From a checkpoint of a small transformer trained on Wikipedia.
Size: width 384, 12 heads of 32 (4 for keys and values), MLP 1024 SwiGLU, vocabulary 3280, 27.7M parameters.
Training: a variant of Muon for these matrices, 3064 steps.
Each number is 128 + 24 x the weight over its row's rms, rounded and kept within 0 to 255. Layers, rows and columns count from 0. Numbers have three digits each. The size before them is the row's rms in percent of the matrix's.

# q: layer 3 attention query, 384x384, rms 0.143, rows 27-31,58-63,90-95, columns 96-191
# k: layer 3 attention key, 128x384, rms 0.143, rows 26-31, columns 96-191
# v: layer 3 attention value, 128x384, rms 0.134, rows 0-28, columns 96-191
# o: layer 3 attention output (transposed), 384x384, rms 0.375, rows 0-28,32-60,64-91, columns 96-191
q58 106:140156127129097117139119103142141108199121140131099110102138125085145155053116119132127134149123145075152112154106153151096072115129147173131136128152106112095087126138141142137134139113137087139121130098155092141165117129131136139146091104155088162138137130111174074124149105168115133117
q90 104:146137147121108161152161162125085171120113093081147158120135110120148084126116117109115129129096113152166134147123122147156151139145181132143106111135125111193119091160140138136128154138160096121119100120135119144111119106141113164135099093127065162150132109128164140115161119137117138084
k26 102:158131144072097121149100127111113117176122134127119150115190129129063107131172116130091149165122133174172142163152094137121115083147157149123107118141135121143154128161129164118167105157151186103115120155081145130126111130159146133108089113100111161102139092115095147148140150134112077154
q27 114:110043100159108164094136115151130125133122126104158135132128134087115145128136121146138136133078117172131116144113153129150145147097156134136103137120154185167129105150124109102159124069136135115120094180148139115099140144106103131156124104152131093124154129129110157095135147136097131113
q59 124:107069128144146165170105151135151140144124126159146108116118099097136160178131126130098140132091116160133154141089150146117114150135148111111129145143110143148075163178130136143130105138107119111168131126145097161116120108132141140150125113104161104137096127110112144098122119125114134089
q91 113:070082132121113095129144132140186116163127108121121122114117127113140139190158129101091111104150114139131099131133160148140122164116103114130097168127159149141094111152128102151128156136075105118151094159108125137109102102117126132135092120137128113130110133141158097151157112121130141089
k27 116:114086196126104144090124113129138113112122150116138175108139160133148122107117104140139089162122121103130088111139084126110113151161140096099120116086121168150148135122160120129132118125102102163125098085163144123080125123107142098138142168134137102112193145176163134114089143153132138113
q28 106:137091144110126140119119115152152144157153129124094151057123179128138136140142156107139145168136167095179199125145167162073128119125161167155147089147132137133086111154085118145139134099139091126120120137177125155140136149146092128128119119137142205136145110132134093172143162168136121147
q60 101:201111117127098141145175141153115141120155175138121157106126174109137105134142147126115107118130116099133147152133127155103094102099118087171140091097116145167070106163109131141134158148120086152139120136067128083169111139139135127053083129128139103143116100136197094139173111133137122156
q92 111:133116078123130128136139167141060144113171115122136160127131152112095104157120137096133142129151145121165152124182122115143146139093155134146168117097122134160098101127103118154112139124132086123165158123098073123139120125138092144117097154133063178096118124155080126136135114116157119123
k28 111:131133125109152075091172139086095119147170090075125075126152103135136132105151127141153136144131132120138133131104087128134126098111163113124111106165139084112139145093122125127128157120128131126115142148123129147116147137131117130131128142125133147171116200093158147126078081114106091135
q29 108:112136121131152150141136133116138138085116159131181136123154124112109096141111112102123144134087174134162128149110096146164164138107137106130113129124122085138151117110132149148148122111135097149169078157138142163101124095155137138086145148080133140125100142130116122168099115133124124127
q61 106:120098120138141144102103153170145138171162103100139169140127144148144124067079128074147133097102099144147133125123152136120134136163089134118100154133099133117088104105093126103157084142140150142129145173149142123157131129118150131110093117087147138113154125085144124138141157124136096119
q93 094:143150161118112126120143091129160130125152130097158118103122100155170128119099115128109120139107135108103120083119093155104152148126109104128107068127153163106194122143135166142104131164132145121126098142150142109133119111146091120108099154116105148183139083148092181105081164118119126150
k29 101:126119115132141102115104123093102116181143128142107135131104162103137105137135105156131135131153141133125090144111151174150093139112099142155176130158132118132112137162151135155133135107123122116122161140093159153125120133106113130171126157138124141112143121108139129151201087109157150081
q30 106:145160168107164095109139148077149113132085152151131084107135150155127117102146130159127114129110093120126173145166113149063147175113113101137122150117155107157117156104130142084134155147125184133116136110160161110104120143083120138121174147081177118120140114166115103111108127153124136130
q62 106:149172134090168124132127117060094108134145104111122131138140113153135161138114119134104101141187167179121131151108098164137114105130156108128130158122136152105145119129120144163137130109144112105116102195168128130164119109154118123093077111087137141124110079108127066127156135141161103127
q94 109:144146126167152103128115071097143135095114126148134108143127103109143120141145126109143149165156119087093101148134097134116154111119138128135128060139183121124115157120134185138135120143099126103137128166147159063142107127091126111120084106120111135152127109112158124118133152087120153089
k30 103:111110143094114124105121166154190143129177140182172130136117109154113116140127108129116116162138107127159082134148150119151133116151118135094095115154146137100091115117093082140118096132162085133107143163109155095108135146138109172134095079134140147155193118148115115140168117153131150132
q31 110:141134095110121128115153102101141159093131189115122075147129124125138147133147121112117122107198109131128135132124117135128108125103154128136108127157120138119159146167162158132199138135117164143101143157096137121154121137152155131112103110145116119161106128115172138130117094179147121185
q63 101:130145125106187099155100156097138147126137147108126117122146121097148102133110116129119128115145107130154139128140140145144131109137123159152138123177124125105125147166099140119108105125112148126150111149195120141161161152137104094131120094130175158099136094086125115155142125183126127119
q95 094:125113111096186106160128140106122153098083181161133151107144136147110178128105119151153124113166128117112125120141124138148184099145114122154083114156131124082127148098135137119167145143149114153102124067123133141152102150154125134113102120106131155120150108150179108136111172101117120124
k31 102:139121119106111079113109097122119084135103133173157146103146096123125122115142125130155117088113138118103115122135081139100110116127113095127181096111141147092123120104167117115117125101106129092189103088128130098136181083127137087118121123118079134115117090198097118115079178159116121146
v0 105:150078119111145151134120101128121117158139122130146130154111110086117099073144126170131114177101124106109124138104150123164094141122128105154135137126156160125101126127098114109110132174128140120072159181124125077120126152196111122118087092148078122107133157137079107111137131117141119139
o0 109:136192122182132123077128105162143111082120119180157157153146137139113122106149129123141099065123100107146150109121127149124137095133116148135172089177102091098133131165113126101128104146170070112132120163088142148142113142133135130173128104140122153109136121165100113136113148153104127126
o32 107:093129136126119170128149129120109139137153138109110153081116121133097127145114109168135124100112173104171145173141136113112121144150091102128174131108104161133108116089112120142120119114100147118122136117113116087105099108133107134118144122139111138195124141107135132154135108147125083107
o64 119:138137116116075107137119155116121145115195123118122131121099127149139159183120123108102111150155112104141124133101103122136133133120132107130105108154122105101122122093141121128099102125070152104091134145149137165141126115108059100115142103100166129160063121151090134085147146159094128145
v1 114:104122140172162110167119119138147157114166123180159110138112134132133121114100131116137121109140136139130150160147137131093171094126162147119106141120096115175150058104117104115112096133138076127155135129170094179122195139122136160136114133122133107140132117103113134123154089125163128154
o1 102:112130131134111128158117145066154104127128111141139117109103143101121135147134148135108128089134114105157179125112076161140167169163183115129129142154102121125119169109149112140148137139102126122091151158126108187165121106140120124127139119107163107127121169111119141087138165129116136132
o33 100:065075133131135099150080113116113118096116103119114111141136138097094085142097121109130110132129143105124126166120134129119134123148161130113141109142167107116133148152113113082138110097118118099138143096084122119139143123143134136148109137112144112128111119101085122168115151148097119156
o65 110:117142162137093126084156095111114147112115092122093136129139114122074110142147136143089174143148188132161121154160141122116153143096135170101170162109126108120128155145149106125101165120112112141147134156145108156085170086119097150160135097158130067144110158105174113130133126175131142113
v2 111:135135139142126116117161126137175107159173114138158171102150086122120132143097115153138094120107162132105144113122147113098150162128135143091119107125131146123170143098128088131125100099162151126144131160101151114129152128112117110121124113159140093147128142117136165113147104134113128069
o2 107:155140125125115134200139121136105107102125123133167142158138119186085123109161113109098163085109201088113178111141173141128130125162120138145112141109110128169158104132116109167104069137150153101119139101140108157100122128123123148105159158096148061140124129125090118127095171157127130149
o34 094:112107140163135146111107101108093170120119120157125115157125150142108110143141095162141140081138107097158095136138111124127122133117168163138160118077141105098130123141133113081129142108090132140182128099136155111150147127190105105150154121156144125124135136142121115131096141198130105112
o66 106:164118125142113088099147132172144147151161132129146078127120121113092084123162158166115085118111117148098144117119133139107144162146137139098110174144107113135150158172172152120132116153113106071136115135139095141133146114137109119122085106118163130166117161163154111096136155156086136144
v3 115:142092119101173126129123137151159124101140112158146104090115128130133153148159100113121140113150145111175180135144140133103123125137120154099170134155137110125150114113102122131110133146115102130121141129121078149124110119125109102120145127144128139148128141115144193128127185166119111137
o3 098:150190144129084102124099141121085122133140096119100109112123143138117131138122166133108123112078142180141138143155155114143112134084095111140161110147124149128148155139139118138123108093105173161092113138143143140150114127130135109149148126137125129120121125135151161120099146126095122170
o35 089:124126103099127157141131130101124120116109122134126118146117149155167081153124133133155114138139123108140113122152165140188145103093147139164092119146161142133138093137133148130164113106120116088099136182120171129167142141112119110175088183147096140134149154152112126127087136111153123109
o67 101:143155163132129145158187152109134139177158123108153130208134102154093044164116145081134147114119114118156113122143121129133126111128141124131095119136142085134123109133119109137126135123122130136121148120104076107155133125138128109099145132153112107141138111135133146155134170151122154081
v4 106:134137129127185150149123137100125134169146131110115160130156159130106149091153124146124118150144200115152130140129132112106077155134109127131082154127142104135135119148118103129137129106084183132138075075117133120117138120102149148085144151101128106078108138115118152088156123145088124106
o4 112:124178133120116122145093128113146081122156082115117124096155159118129087164127142111114141144130141121089146087158142132121130167104118122094079137106151156140120122134112100124128150118135125129081122118121097133107152117129112161104175132088151138120132143119113116130123101130146175184
o36 107:137157122128087128168136101118114127108128150116164137118115144068117160136156119160097110128113139103143135149129112109158104126136159096113200149113108134109144122154109113123088116167102064132139123132147168126095096107153123100150136110117109119132090139126097176133184133106125182132
o68 117:138127134114088119111134152159158169133138129108132090168131114145152132107116112124156123163151112145098103109125101158098086160140161112124121094150143097129160156148114142079093101165100104138107130100129091106106137109124091135117116123137103148117121124135079121128121162112144142112
v5 117:125142115152099174167125115127109133127131149137127070104140129130129151161150136094123130131089168120128137134091113144174112103127117123166154127142129129124105091122151135087112126147095121140061126081134089147153113127137103122111108126139127119098123122112179074157140106126133138137
o5 114:095141115151129150098119165161110143141099134082112147115154143110130134127151129142090157094110122183132111160109108141113065105104105135181121131123100149142130121098131089133121138062100138099136128135144134128114136123161147068159124137127091117119126124127138191116104117153141141138
o37 109:143108156106138079118141164102145133134085102171136124154141130106148104135125093112152159138132090119139123094118170112143133086116091119091121089153157168132123161180118102129166182106087152130130113112109143164110164118173157130121136124132148194165101108095087100113104101130144108127
o69 109:132140134126134138074122153124153126128120112123145170090097106117129138139150152105140127114130129115142114095142140135138131072091144122110184137121129124160128147118131107111157130159084162127140110141167085192095059133108104127116137149097154117131162154124115126131115131147114103105
v6 116:079128117107132155110101129117131112164107126130158096130134145146133138148121129117143153086124161094105113138101126147148122112113119145118114140111116130085125153123158117108143088161097169125139160058129130131095100137146130198107170151106134147120109137146138125114114151122134126137
o6 100:148138117105124135133107124148148087159134143106149094144143088159148122139137159106121126182145138135120131150134128151104123085130117105139109130100096142111107119156161170119135140165130069170134161149097144077079120108146114156104153046168153125094128101110131155153120123113148097122
o38 091:139128150133159137179143114140149144136138133151131146153141145114135123113093107150129120177147129133125164129167148085124135101085153115120123102106118127141132132153106114127121141101101129101136125134161177106125166125098097117128142132106104151128145147125106142114151090111147150126
o70 109:145103126119145116118124134125161131144140145119079146135173096101171111152152154166150084133135108154105120107164159136086147155111173098118135109093134120119146095151169120133091132148151133100113151132098117131104143109107117104144112128147087106135128112117136125121112124111150143172
v7 112:142110098107096116123143157130153125114114127110102138197129104121134127118151111121134129157102126149146063129151105120093154084126117171128084146080143140084117149120138121132122112163123169144111113092124093091112152134100150141153126154166127129087095127126125128112136135133117129090
o7 106:119113108134153158084139094149103162063132107106128128152122072155112132126157122115182112124148124116081131093158084122105129111117110141127128165152069127111140125144105118129140132142150152156131135132131161132139125081114078125114110102131143107133074118158180103143121144150122126150
o39 102:151129138146140113114195114136099127095117151103138125126154085140125102140143119158098140138143131083173179114101112154120096121137135078128102157160140100126141116158136140123120121141154162134073115116114144149151129142142155127117106127157151147100069131137132171107120113152110181130
o71 107:114113109123138083137111120161157134107096091167169137050081144140150109082093111164120139115135147086144180112120148139105098145104103114099079104129090134147112129109120120137118127076137141126134129112151112142136066089117107109109135166134134158082149117152168135115169180165131185086
v8 114:144155106133179091131130097130155105115112179156128136149100125112119145129123132127129122150108097141102139145153134128114129128106121113148106118141152142127146134145137133121120098144103159124124098152122117101121158152150158112121105127131125129139158111134142138120118137128130163152
o8 113:087094146149160133137106144147158101138113115089112118107164128102135102119150143136106080110130150123122162134101157110151116124162156157109145092137132139149103143154133100129100091153136142162118120165121124143126111100130144106082110131099107114141142111116133137127137115137142114131
o40 108:158172156150114143168166100118154126129108070122188115132183149089157113154094158135098183151120122120130124141109048131129115097127096144118125114124182111151145114124111142101161130094137122140116175119128129082134120103138108100155128129133088121133140126115095132148166062110147085137
o72 114:168141147103105137143121138126113133106120158175123081100120106138114104121111151127128117164125119120133152129089127108152147100151153125112131106135110110102141162138136113140166124118136130125158117159141151148149152109145117139129118212099157121143123149106148137134175140146128135080
v9 118:128127130156135150135133144122113174180129197094138132156111119128135110122134124160107145114139124138140145133149143142106072110133141131118097133114121118075147124136116136132142116137112137141100120199119170105118083125130147148143120137161113132108136144109148150138116129107145112090
o9 111:116122097134158129146122119102102138124153142128130134116143182098177111100128166157110136134048149105110143150137104092117145073213134172124117112117121110171155133124156134152087136092142124139183101127108117095160153153095147154077176155117102128161129090092191127116140150147126110149
o41 109:114137125123136097126110125105121168088188102136121181121157102152173144111089163086109114132153167140102085120177117132111101117112114083121124108167088142136117108096096126101123109143127132124123147118167103132131162150091148147110122101119175128153120126159176139131155160171136153126
o73 110:139124108102140105126152126121146115172092156098118065147129134166136176163119109056116069178113138115102112113138164107150091084062125117125119103118103122103136114091150151123103157165119114145105138078147131119115103116119178111172157098118119193144110170139072158153148138161129123179
v10 104:129153098156110146127162115153133139152130148137167091107134118091151115159203136134115103128130130114112147114122137113101142075131136121110125115135109142139145140096138126104092152102142157111151134107144100157136126155148108108164082103138190118130142125133134148137153160144136125104
o10 112:150148182119105088099112128127136134144154128103123060164180136171138102116100125145153149150117101117112126126135125145140167133126091126164085096137106114118098106129113142145168122154114149124125143132119101098105121117123124129125111138128142135160116120062141142138126128085088119133
o42 116:142124121081118160086084150161122144088117129159158123108115085113127155089107119120143157175132151116148105110124131145112161134145179131108130164102155104127129128155189132150133119104122173150144135127091090104121108093092114111132105123112139145159074119105140151147150099124153095166
o74 106:092166121128136138100129128101087079156161119121133166136097146118116148158138124120135098088117158142144168153142150129152150148143093124106108109085167132114165087154148119126115142123139130132143139110113185115096065132091124108111165168105124124126118078154106097108198108139100160124
v11 116:093122135135136127096115142135127138117096154157104172091124166145135150180157137110131122126113103126106178126118131141119148123136132136107081154114080171110130095117120123134145140128121141116126147099129129130110097120111093132143125130108135114101118135135160196115106101105090117120
o11 103:135192123120150155131130120150105154171156136099144090113104109135145121130125139101126123122173124130133159133113113150118110111106151117133134131172098108142115124109144077153128143153115112122122136141145159129070157164142167094123121163176122122151112137118129127141139136130133128106
o43 098:155073185095131107144190154130125152074107103151109157154110107140117150157112121146167135131078158115129149103111141142118144115141138085143127119114198137087126069115110138135156103074123149118146114106148169170137129134114126149131133139127109144122097118147152109112110146161170126157
o75 108:141130151080157128130091046110107141144148136131124101143128131116119139139145112076081153097159114161177151139144108100155111136054121133128128078129136127115143146087139113097118127116116118166102127170132108152111096095131142103157115142153117141146152144125096125138119140087115126179
v12 118:116118117127127116095151106157127114131111107154134143140132163164105093108101137086089122142143100142123147169128120146125084138120120142117093151137112091167170121103150126129106126092167124135125058125087114130160146137125116106132122132075104153080127120112108114119137094117097112155
o12 099:131142104133124123104120091193161135156124074123114151116100102109127164140139108116129096113155129167138118117104114137131134114158131077130153113186108133145109143158146138144111146120160117137148103134162105139099091165094161111132195134149171145141143155116089085125158135138146160081
o44 103:117130179140164113107098121116155105150122146167140092117154122163111144140174124107137090090161127145148164124107112124094104131118114111110120137130146141117122109138106091101095156160150145094157155128183099126063123120146093106095124110122138095182114146115145124159119100120121134171
o76 108:118143180079130138158148113153106141125150136127084135130154108140097159138152161104100142108167116131162102118181098123117105140158108146127173081082125123099143135170161136099102113174153141125125141152116136159092146105091166135172145130139095139146136167103149121102112181121112098110
v13 117:107143118160159154118112142134109100081149134151108100135119124112143122177096151148142115145143190116148152133104143131097099070147107130131120158120083129105143164111128138087129121158144080128139067117114120133100114144130152140188127130166190141101152143132120110083147107138148127139
o13 099:112112172081105074142174121180142144139131112116138103103131122120133109127145136133142091141115144084125129150139132095164128140175124146080105123136126129152105109087087140146142144133147139194146136114105108146135122137094151153116107129134131129127185091082118159128143104081146147107
o45 100:129112142119097126112150140127087133164093123162126099135146142119113158104119121175100092161106087160102107123150118111139139158135135165137132108145183122173123079106081141150106121079140149138092157158157150130163142097135123132136076141142152166149135111129133136146132154144153072117
o77 111:122143135148111097145143151160122101112120165151106132119155120132097141123119113160167126175136151169114135092168103122096114114105132130141122095129120117151112179155155108135159104125142131123131129096143111117117144105118112144127127135088096137146128126117142104130075133135153105146
v14 111:125103122130112115139129122092149139139117210123197148119120105135114079154092123103122132158117145104128096067106126118152084174111130144127147157143073128157110156155120110162135115125147088125106140207115136103115147114130124096100137133176148141149145125114091086155176117112126132099
o14 112:095097142144121141141105135139137176120139093130061136119156129104119191097110143134101125144142120104126115181098057159109079138138128105130127109116156112153095099116140100129156108103158099129118121138149091119115118122126103126093102119104098094152140118148114139100117111157121105121
o46 100:128140110103131120119118142099138103151148139110178105103113132182100164140138118114138173134141132122091101127118132156134138091132155090145104139123121122138140122147093070123132135140118150111161080081112118145114114120139134137125149179164126138153159121165127154095071129178129067129
o78 115:150139101144179089106151110102101090097125150121130111090158139149123117068118153127134170124138098152156116182105154118130159125102133124140139122131103143127121115106085157121130111135157172092130148155140131151101153110168103107148122167118121130128132116122143118111145096120115156125
v15 102:128184118101107118111143109150154106107134120121120093127126128123125151144135129092142129124144107087107136122148143151093133131143109139183114100130153115113177131163134158159127155126114118126109080124134113107143126124126161184116107132109116141152126102140135118117084109144127124171
o15 098:126150135092141135142168107146143138126135103123117137125116067090134124172128179131126098131161149096143075156153123121140123106109174107084187126121140167130098115096130120084126140142119122118158167138098146126114112153126102115157115164104075139146141132093093130137129149154136118050
o47 103:119101079170143133113125104140089120141154139130152173172095122164176118140114120129132097130111120157146157114150139116172132126110108130101117098125105143168147119133160174154162150146111131089099147129138168142133158174125096133113123148076156143080133113130127113168150109153084133091
o79 110:135083152148124158100141091148135080097113143156125100124124115133127152131131083102111095129119130143134145128120152133080113138145117148119155126154119116162166104122139124089121116137146129149146107129101123105149128116077127148115131099132076111130121165135157130133118147101135140097
v16 113:081178104156106135132150132102157131146134151104094136158123159123126133114182122114157142109136107146118122120140126197124126120153145161107104135139164153102125143103126133160116145129108142137139114166095120135136109100115156107103115135141116167142130129121145137130141104132102126145
o16 115:117104128150118123158123202135115081087123125109144146111139129130165096173086104165091155158115136139083149110111122087185124111145118121144124129142123113111119136141123124118149103129136151120166152134121112128127147156112151119106147132147127104165170109083115134109166130116116099152
o48 104:143096127077152098110102106079084131093133120168119152136138165182107151140123120150117130139109129128134166160132104119164143176152100143121120118106088145122170109119131108112116116144149139104115102153084153123111107122120121122098117061121127125109127130125134134159127155130120131152
o80 114:125097153150150113143128133121131126120123109137077153100150131111123134151111107147111100162075127122122126126091145102111137106117161101146158133103154091117146117136181138127132131153142139162093144124095150112134159142116149167098145105101117136106109146121115129154131095114129109133
v17 113:122124120113090148085142114118106084124147075129108110096131127109133118126183109137153130111095107142103143144112134122118108157112127116126176117131102077129147092131161107129104122127108149147146112134121141076133158125076112076126132135147120103117120136090152043111105095153132147098
o17 106:140096112149070130124101112067137103118088127124129119109119105126119136137117134144139145102156106109133103121152161159093169136151172159121129149084146170091114122170116155110107155101163107169142144108164116119173136087107092160097119151111126131104161137115179153104144091182111100114
o49 117:094146150127125098113131117163142138145133137108105097152123106144101113142099124135110120109162087108127164133129138135116117127086130166143126146073164193141170099122101148136145114136129142120123156129126122150064111128134129132102100127140165154096162126114051176167139160176063122120
o81 113:103131160128146104143120127124114130094064136102197128114147117114121144126163137135164109112135158099130097133142155118116148116133163110135093102118123119134079163122191167157103152120136118128138121146141111136133107127140106151130165098115100174114159113144086131122108119152087144158
v18 116:123144167101155150111086127121083156160134158129151124091135146153120116149062131129129114170132106095172124113096118145136113138134125129173166094117125162124101132090158126098133112115112156130138105153152108151105163122148155154144113143094142167107154110138136145099161118138124132096
o18 100:130151096136135158171092112151142174156155132150108145142144142156202121111147122150137126127139104151123095152147151122102137172133116119049102141127146147153132102113101158135162122091124104173169113140121109125126128140137138093138084123131124094084103149136149101141060124093151127138
o50 094:119170175113133101123163081112127121144134116123125137103155099146111137133163152106130120087131121092106133113119163153118132110146126132144157172106124113133154124164089115117103152132134094154130150142095154109120120153124143128174126124149112118100098156144097119121103135122114097158
o82 104:083092128133138170112144128143103093104105115111072153164106175133157148131146149110144116074136090135144169122156136111119149087119147147147127175167150103121116147124130125150133150147133123124150114131108115141143126095118094152136157134130109146111155156071125133121175104082128109127
v19 113:104116112102139103142149120102098147110108080138144105098137124140145135122097100133122124126119140147117144125123133102052111124129116124120093133158140070126149150163145143141122146123133116161097149143123137092092155167148122088152141121180125178131135157112148106115102091142143115136
o19 105:100129118113140110139159098152120156133109123120166101115180140100103164144107151103093116166113178132129140120114128136185141152115131113109151132138175144116158120125110150133137129102096140078130145169110141146156121144125148159148134138130135115123110106108132077113120134133150139121
o51 105:115151112129156089133077119118168100121127135105159118174136093154146132091115129146134135132126137129167105158111076103182089133118108182111128100120125133187090126140094152143118155173111142126147132135141131114146140119110134142132125121150123084161149129104167130150125126103085111122
o83 104:094123124107122106135144132132152105111125142099106163118138149140077140126115137132102147176121119094180103149135127171129125122120125111109117117141121145113139111101097111156116117121134121106121128139148148145127113113162087164089156135109128112144145124093162104098150129111056099121
v20 116:126127135145096110109089109099144129104125138131149130095149136147136129098092101104108113152154087156102187129163119126130051127123129081140116100124113099127134161127128125130198132180201158103097160131165150161134102129112166110102137103147149117150119143112160124149131107122138108109
o20 094:111094121153099133092148136145131089134118118149100097093153131145135142134124107146130099118114135173153136130144109128149131070116105133092132116147142142160145097118125124137149164125097127126152123140130109114124152143151136107119104132150132140122145119140110096099118154105096089121
o52 096:170099165135134090120111106098145115126113118118095132099095167156123131132144143118123133087153124104119119108109115153108127094140094111094101150155111103114161088091109133095116116160131138072123120081144096157126140109140164136113136143145115170111131100125092118071146132107157116153
o84 105:114143166114151092133133120089103106103079170125146095104114097100130103110123091120135149118077135100105102127148171126104137147121127111127149093159127176133113140136170100129133111109105146120126124151175149127119093147117132129137147129150101119151162117115130138133152139104144188126
v21 109:124164108118120128138138094129085114105146135144144127138133114132110160114128108070144119121146094111122131118117131130150140111135146106118086097120184132099107128132104127141151135119136118149179179125133134092146130133138161148079095125110116153120144126120115095118150125130128129159
o21 113:167140138105126123153155084075101137124128150136136137192160109135124134138122114138115120121131143079144128102092115139143132102111107088108128134152120138122119096113122160147111093129111147085086145129160151149143099104152103121114158134105159147141107150119092113118109105166173133122
o53 110:131180123144147132168131137097142139084155153103167116114116161168182162131149107128109126109123187127104129146099143134117174114113117138110103114152115148122133158112095132105123125147143155166136106097123104129129157125129118093132162201140121146118148131107160086099089154104107112128
o85 107:097161157120162120146129148153137126112121121155095129117131092135088154143118165148145112135122145094144182132147116153148118118164135195135120103118128124134141102119077114149130162134151135135108108124097125138085106155143105121106124138122140126132104124128125097104153130093105145096
v22 108:152128123124114102113160117122143117130128125068193165175139080133151128104131125115139133121150162136167113123130126125145103143142168092139129179120132143106131130102118141130143134147111127141151102102167138100153106142103137091177131143089141072110129143105089141156112121139136158132
o22 100:132106125101124132138108149128098132147131138166138128096160130103093141155150133126123099092111099130098109132147168161104146158077117160124096118125146135093110146112121141133138115112115122174105121102105065178081115121116101153141143120135162142127139121109146119131141159088158158163
o54 102:156136122097143129136098148182156127103112135125130137108127123158118144102158130106116161138132100154076157148079110131124143140140117128120160122105158110160173146118114142154084137138129141082140098140072105129145135132118141126140174164139135128100154139127114147145127113100074128169
o86 110:107168155153124115069115145122128113106158136128117144128134136140107156118110141193179116140118078138130143168159102163092109147138129132085156106166115124106144136121146154181114138163115161127129118138111087073119147156143124124106108128143091120113125118134093129092138112138115152108
v23 111:137146133136150117130120158142143046110108164158070185080119144151143119104070128124088083098138164138126114095118115097056093137129118120091092139141140176140111112123104125112145126130124143110140123117117141047094174115154111111191128160150099141136134112141144117115117115106116117127
o23 106:134142191104158116116137129133150145118162112120137147129137095081112125151114106086140147105134140114159162119128089127147121132146146142138117111094133126144065109137116146150109157100125140122110108152133153144129115158152142118128144096154112138146094106138133127110140100127107159112
o55 105:124130114141138138119171137093136155093108123157142076168144124111125127128141157118113110151119107108136147131128192125158119112147111135116148155099121137143137160137155114183110148100164101067123167152129138120173137109122098134120118108148088109109147136125104185149120084147131125145
o87 107:113129126133076160161148128114122150118165113150105127144116121113082139135142126184140115152133156079119151134137118148099123100147113131163141120160124137116134159105114160084120137124129132089109127132079148159119165113130153144130117132115122142144154127099138076095085103143142125113
v24 117:130105138122125148102126117135186152115145123140144116188136121122149136122113138159108119175105117095137112125146125118108105115128151128147111151129166175139126112128158121133108115126097085134151104132110121089112098138155129160150119146132099099156125130119128096133113165143101155115
o24 105:113169121155094112149157117162144141120161102141169124121097114144104093121118208075131135101148112139073153135087147123128117132091065162146121123134167105130135078142161139136101098122139109137151135102111156151148139136178135116102139139133101140095154134110101138117143078130132135094
o56 100:101143112139128142122131167104092106175108151134104170068085133055100070106161106154147119100163122116137136139121099153129101111125133155104129122121111093119104157115107120133097104140096107115105160145095147123144104123179127139138163137132099135113145129148109158131111116192084130111
o88 099:139123133138127151138109169104100119155115101102154141112145114129136111120105173112096112100081158081142117139115085150167097139141132123108127106129164142133133153117158147109123130117127116083144174136122133142099122109147152130116109136144133133158132113136113100120153143085108122155
v25 101:127101156121129106134115148140108134103162132057117143140100142141144138140145132144159122129143082121153126115142119128140115179134150151140162114121175147086083125116154090122113100121093119131127109080096154099078134137098106098180189137100148135110130145133107114106128079137136150192
o25 107:131143117088141145136113159157097125123120117181145119110147168134130128160141135144128154106114145132087104170164111151130143126134149117106131125146132133129116116109113146119109135137125098111160128149141091117105171111142139134156085126158143071114156099129095119178126137101100142118
o57 102:120159136138140104152111138124111126126128136123142115065138122137114114150101141093104125090120115142091094152142085128122085129129107131135141094133133155132104160114128154097110091128153142144122110143129143109140137103072102142140058140118092142131162091103094132132095166103159081128
o89 103:116129124152101153141133107162130132103104135166122123128149092109095146166127165116151130119103145170112183161124109132148114136089094098117145119147115112154156169110175127135087141138142119165171139154125170148150179140112138118149080132162115142107145143176158134094146113161133116114
v26 115:094121142137109067137101080147154099164128141218110140100130170102138117120157130114097133142100119133141130135142114107122138098130117092092151129127120119117161149127138079114167121121151098112164138080105087154108134116119108155143127143170069146126116123131099140142117112103121139106
o26 096:099089112171151148111162108155098113123187110089114099120100140151090104134073119131083109143123133123108093128143100135116134122106129174129133120139165110095114142127105173118130140177103115140100112175135129130136122135109098105141131109114169108130148119146108111100108149135110134125
o58 099:135122104130106121166126102123148136113140107084138115162107127105118119152128127122130114142090155120095137119125110150127142174079124106124134122093121091175142157121127141111115140088117150115142117149156149140128133104096124142125143124097112155134197114118099147137169137090125187125
o90 102:179137117124163155143114177109163141136119113101146110116125092129141149167161153112142112143160101119104129100084160128119148123148123134161123099119119148163114116119168162134097105133127156133123132125140113129095115110086170097126172119147121151120135117124155103195172165123102174140
v27 102:140137104152131119112113090137126111173140105099120132117140175120121119122154130127135130122159115124155184131152103144134111168114140136121114127139114173153107155125146121142163145131105120147170091121146162128161095126133092105119154123157183127116155144139152148116129079121095108107
o27 107:141133104094107118070157120120104152124122138125195111108094123144125121142143118131133141109126102088135152138116131135136143061122137151112099144116132117135161129124170169122131086150093159125137105100117155125107118124104124122120115169142170160101143091105105107158115134149159107125
o59 104:183165162098160112130131132148161165110104152148120127189122108127156099147152139136160161133112121085143137091130158082111111100094143155125153098103114124146144120130092113073139106120165131132120115108128104123087109134129111124140119146102140161122122149128083133144140109120119120170
o91 111:160152103158138147152134128136121136136149053122132173161144159126142117144116141150114136138131150088179104062170138160130130114130144122128155097099086137127118132132144141148139128099123121127121140143133109096122153102148119153172102128101154146096126102112143099155140124133141137162
v28 114:140133112133132081139114101123091115103174131143180142139122111115132114139124140136125115115132083098105088133116124148173131109120117131104122129114160121121169141120130128179121118131126137143108094132142133146114171105134101112132138126155152140132139132125162174110131159124134129104
o28 111:201140120110111139092093067108129135093083130161149129112136118154110094097112121109113126120160154136143099148144142134118118117069093113106125113109112104143112119154130149141155124126117119144149155155098112102112102134134155143121155165158164160140128153134119125086156137139076157116
o60 112:093164143098155097118136121119150095148141116107119096102141119114109075096148114128137094125082121116154130132171097080103108123090146126153133147153126124112173139141109111130096093128091100162128146137158121089099114165109119169122132157116130084120178133099121131111184179120144081105